config.yaml
num_hidden_layers: 14
hidden_size: 768
num_attention_heads: 18
num_key_value_heads: 6
head_dim: 64
intermediate_size: 4608
vocab_size: 16384
hidden_act: "swiglu"
norm: "rmsnorm"
norm_place: "pre"
norm_eps: 1e-05
positions: "rope"
rope_theta: 1000000.0
rope_fraction: 1.0
qk_norm: false
attn_scale: 0.125
bias: "none"
tie_word_embeddings: false
parallel_block: false
extras: ["capped logits"]
init: "normal"
init_std_qkv: 0.0173
init_std_o: 0.00326
init_std_up: 0.0173
init_std_down: 0.00326
optimizer: "muon"
learning_rate: 0.00921
lr_mult_o: 4.0
beta1: 0.95
lr_head: 0.00522
max_grad_norm: 2.0
warmup_steps: 200
schedule: "wsd"
decay_fraction: 0.634
decay_shape: "pow"
final_lr_fraction: 0.0
batch_tokens: 131072
max_seq_len: 1024
doc_mask: false
train_tokens: 772200000
max_steps: 5892
dataset: "wikipedia_en"
Each number is 128 + 32 x the weight over its row's rms, rounded and kept within 0 to 255. Layers, rows and columns count from 0. Numbers have three digits each. The size before them is the row's rms in percent of the matrix's.

# gate: layer 5 MLP gate, 4608x768, rms 0.0888, rows 1647-1656, columns 576-671
# up: layer 5 MLP up, 4608x768, rms 0.0927, rows 1647-1655, columns 576-671
# down: layer 5 MLP down (transposed), 4608x768, rms 0.0355, rows 1647-1655, columns 576-671
gate1647 082:122052066081135085143167090139092107099142117094128100128120129154123168120111109066093150115167147074106123150109110146137146119119140180166078171147120154088164136143137153135125215167162111069122134149181132116137151161135113181112113102119133115156152091117066094094149097141106100179
up1647 084:065108105070128156107096125129136136121146042107140133123158086068180132155066141071098134115092150153150129160152110145150081134153137134130121129124161120145125129118118108169154122149128089140138090128104096132067138129135127152082126100121153176118134082087059156203116094144196180214
down1647 086:041160088150108051145158160156094151145145108158166084100192140129099162160103092068134100088092126173123125128098160181106112161102086077119087121127144171149141126105185154146133111133145187137072154148133141124133145172113130090186142109150065144132124148135112170127157110148122166124
gate1648 089:072097122108159133128102157165113143157124093166138106184066113140140091145114140080037200113156102126177129152151174084175109154137229119096101122145134075124135139129160132144104128114156141124181190114105134116067120192144151155085132151099151100132133112131120171137190087162160144156
up1648 094:098145119110108163131177113140123128131151153122175132094076116135158102206124122170181128135103121140154120165166129195133099134146116181119187119123102189160120142135110045141148130142106125131124144129169182125095176111079092092116103128144092077117173177037142114125099143075155110138
down1648 091:064165092110104167121116183061102165077124107103158122170126141213125101121111044192124139189137152146134124143190160148164083112109139196155119128135067167102187148119100135142153083140155104090097103182122125127118090134133135148154145153085142142214039167154135081139108113148162102144
gate1649 106:118080184083121135128147109094023138147128107136122130125140094144115113144115125157109130151154136170168124132164138156130137107091158118165105078156123184127130113194102133136111186155127097116134117128124118128124179118143165146131146153112163168059153180139109130062104088216113134136
up1649 102:137118125107075157115128087162088120114161100142150153100141105157152097138124121141101115129141163110142113191158115123127180116133121173146097117168167176144130119185190106111112098128127139172170107141159116134182153150133181143114121122171123138128137156159150130080144148198068078100
down1649 105:098099197165169120108160117174160131127116087115121140127093140104206181182089162255101149079155137074106093107126152146176101127075092075133076120100133086144152136203173141077185114161103114166181147112114074092094152148120134070182094105126118112084087136097096168098122149125096142158
gate1650 121:193154132137081153128141081149156162127172138097150123101113134125197108194122119142072166132142162193149249071154077144109142093173150119130120115098129135141141132123127179139140119069090145102118112122114157194124115074132114110164143158107125120131093150197149127122124135088084135124
up1650 117:084143094121149098197139154117131114175128092153109194097109131151156131193092123140161107075134094156112143096115166134142211086161163169131126119151134085140133156168125187155152128032153147118161153133134140138073127106149167085128179123110121114173122134170131147130127173156118161154
down1650 122:164151197090132172106162135143130107179104105123068115100121152138106142105119120120099154149178080157154161075132145106099189145121131120140100159191130103094142149112110178071115117078083103176128136165135225107128129145161139115228113117145130183138095187091117110112176099166114128166
gate1651 056:132146072128165168119126150175070090146086196135144109154152119085104162072132141136136152074148135127135153080151140143111139137151129142074119151120151093136167106078074143150086153135115120099157088109139144151124174067205123120119147087164093110123079159128106115158097142134094122094
up1651 053:141136072115174160113111139148061114132065166121180074147131137038070112119122176149113176064160110175095139106096141124128127126121131114107135141124151106145109069064083150170091084177126124097159151080152160136160151081173128089159124110172114159154110127138113124132099150078121141095
down1651 057:074153193089083114100153121078147132102147135111119140171134133176124117102154130169174177184126153162163099141171101141115078075058147137116129137158177136088088145196117101078143127106163141132090104150116109117124085147139128149128136160144169110105125119082134124143087109128160109055
gate1652 112:083140151082180087127093161164112172111173102100126139084136128120127125105162109137111119086137114151139109115124094102190065083095150136170197090099154148136161130088149141126118102096107161121151129110068232164093132080191153128177131131104160125155092129142078069096109153128084122137
up1652 115:025161158099122078162113107151084173091215115135106155110153091099169083160193113114124131103147178168198108142106075172133155106143151181125138139086148135170151094073101152111101108131097168202111102052129130149106133115125169119156125142061133127128092145144146051120129111094085146115
down1652 108:065097133131064111201139135148189141120110117080179115121154139142104093140141144126109127112139153106152124091037126114101130085089130227114101142088176106141159148075159189077115097144152136136129137103133161062125133077093131159141113109148082113080163047073075135116121109121083118194
gate1653 131:155124133130130117100206101143156180136137079077207142048064116120153117099054132128129142125166189107067172113090076130076117135095197147150129108106084059133159117067107114145105152109099086145106087168124107107081166068143158149130168136093125119137099115073098177164158157146163130141
up1653 125:181104118064101155110141102101150213136066108111111149121121080126128132120146106080153132068121110169107194076149107167196071129118152107141111150115112161112116145067107152132135134092096145110132089143130066152099149137164162150126145151117166131177100169114113142101127128095160135123
down1653 122:119165138086139132091133132089115126119135115105151135117135153125075142098072115132143134109118155121078110117094059079159109103106092117127134091205157168146156137139129119113147153106106141091162128140178068131140148091105132072114142117107097142117143186136134123124120189142079141077
gate1654 121:167088079134153123129127125210195157161157136095101150124125096176073140121123151121138109111097155112118129119114088090139143168120077134118129132033105099106087102092178138104144149123136102146168117098110150162108145145176065110098094084140087121078155156112148120081069143131166122122
up1654 112:106092097159071153098121159152223127056109113101107170208086144107096157152134145133134196119153123102104123105127115095140131123098120076108132081120141126157110120133110160096089167149118118110157074124112118170102162153163117106139113186153112091118147124122148091199089128121149147122
down1654 120:134175158145128202123148157156052084136097143139152105175165151172081178023097168082154212119134158175138131122106087124073125156106111110174140163127159126124102089164130125143137137110057121104132143084130140117095113074202081115152118183128149095148174133116125107101059104139107170137
gate1655 113:160171152158127153125107123082141162105064101183110107132117065177102169134163094075118084086160182132114117079113132161155147148185149136148106117132107164094130101139109120099141124119180098087169122092130063147110141120057149080117092152130137150113132149183074135179073094202135043152
up1655 116:093174127170155129104132127128149103116097140165139121149064131134123131148118061101113106149145170070095171134096121164139124144177151102131139109122143115138167094143091119156171126111178113112167164134130109185108109102101152147156100175184095127139154130177068122073076156133116098171
down1655 119:163129175147179116114097205151170119111154122118103120070162129076102093148137101114123168184140105136095118148171187156134096167073110144177134153145201136130128112140123128157118119076149102082094100148085089102121164137180076094129201126178167178137149106104182147115106165147124145178
gate1656 107:113169121108108176159102126137116113163176071054146143184098100083143167125062127172122147192135142102091114104075154108136109136148156081053101101140135176112090157063160095048179153141144085118118140160108107086085134100164146099149098105164117116115112138083091113113133181114102117144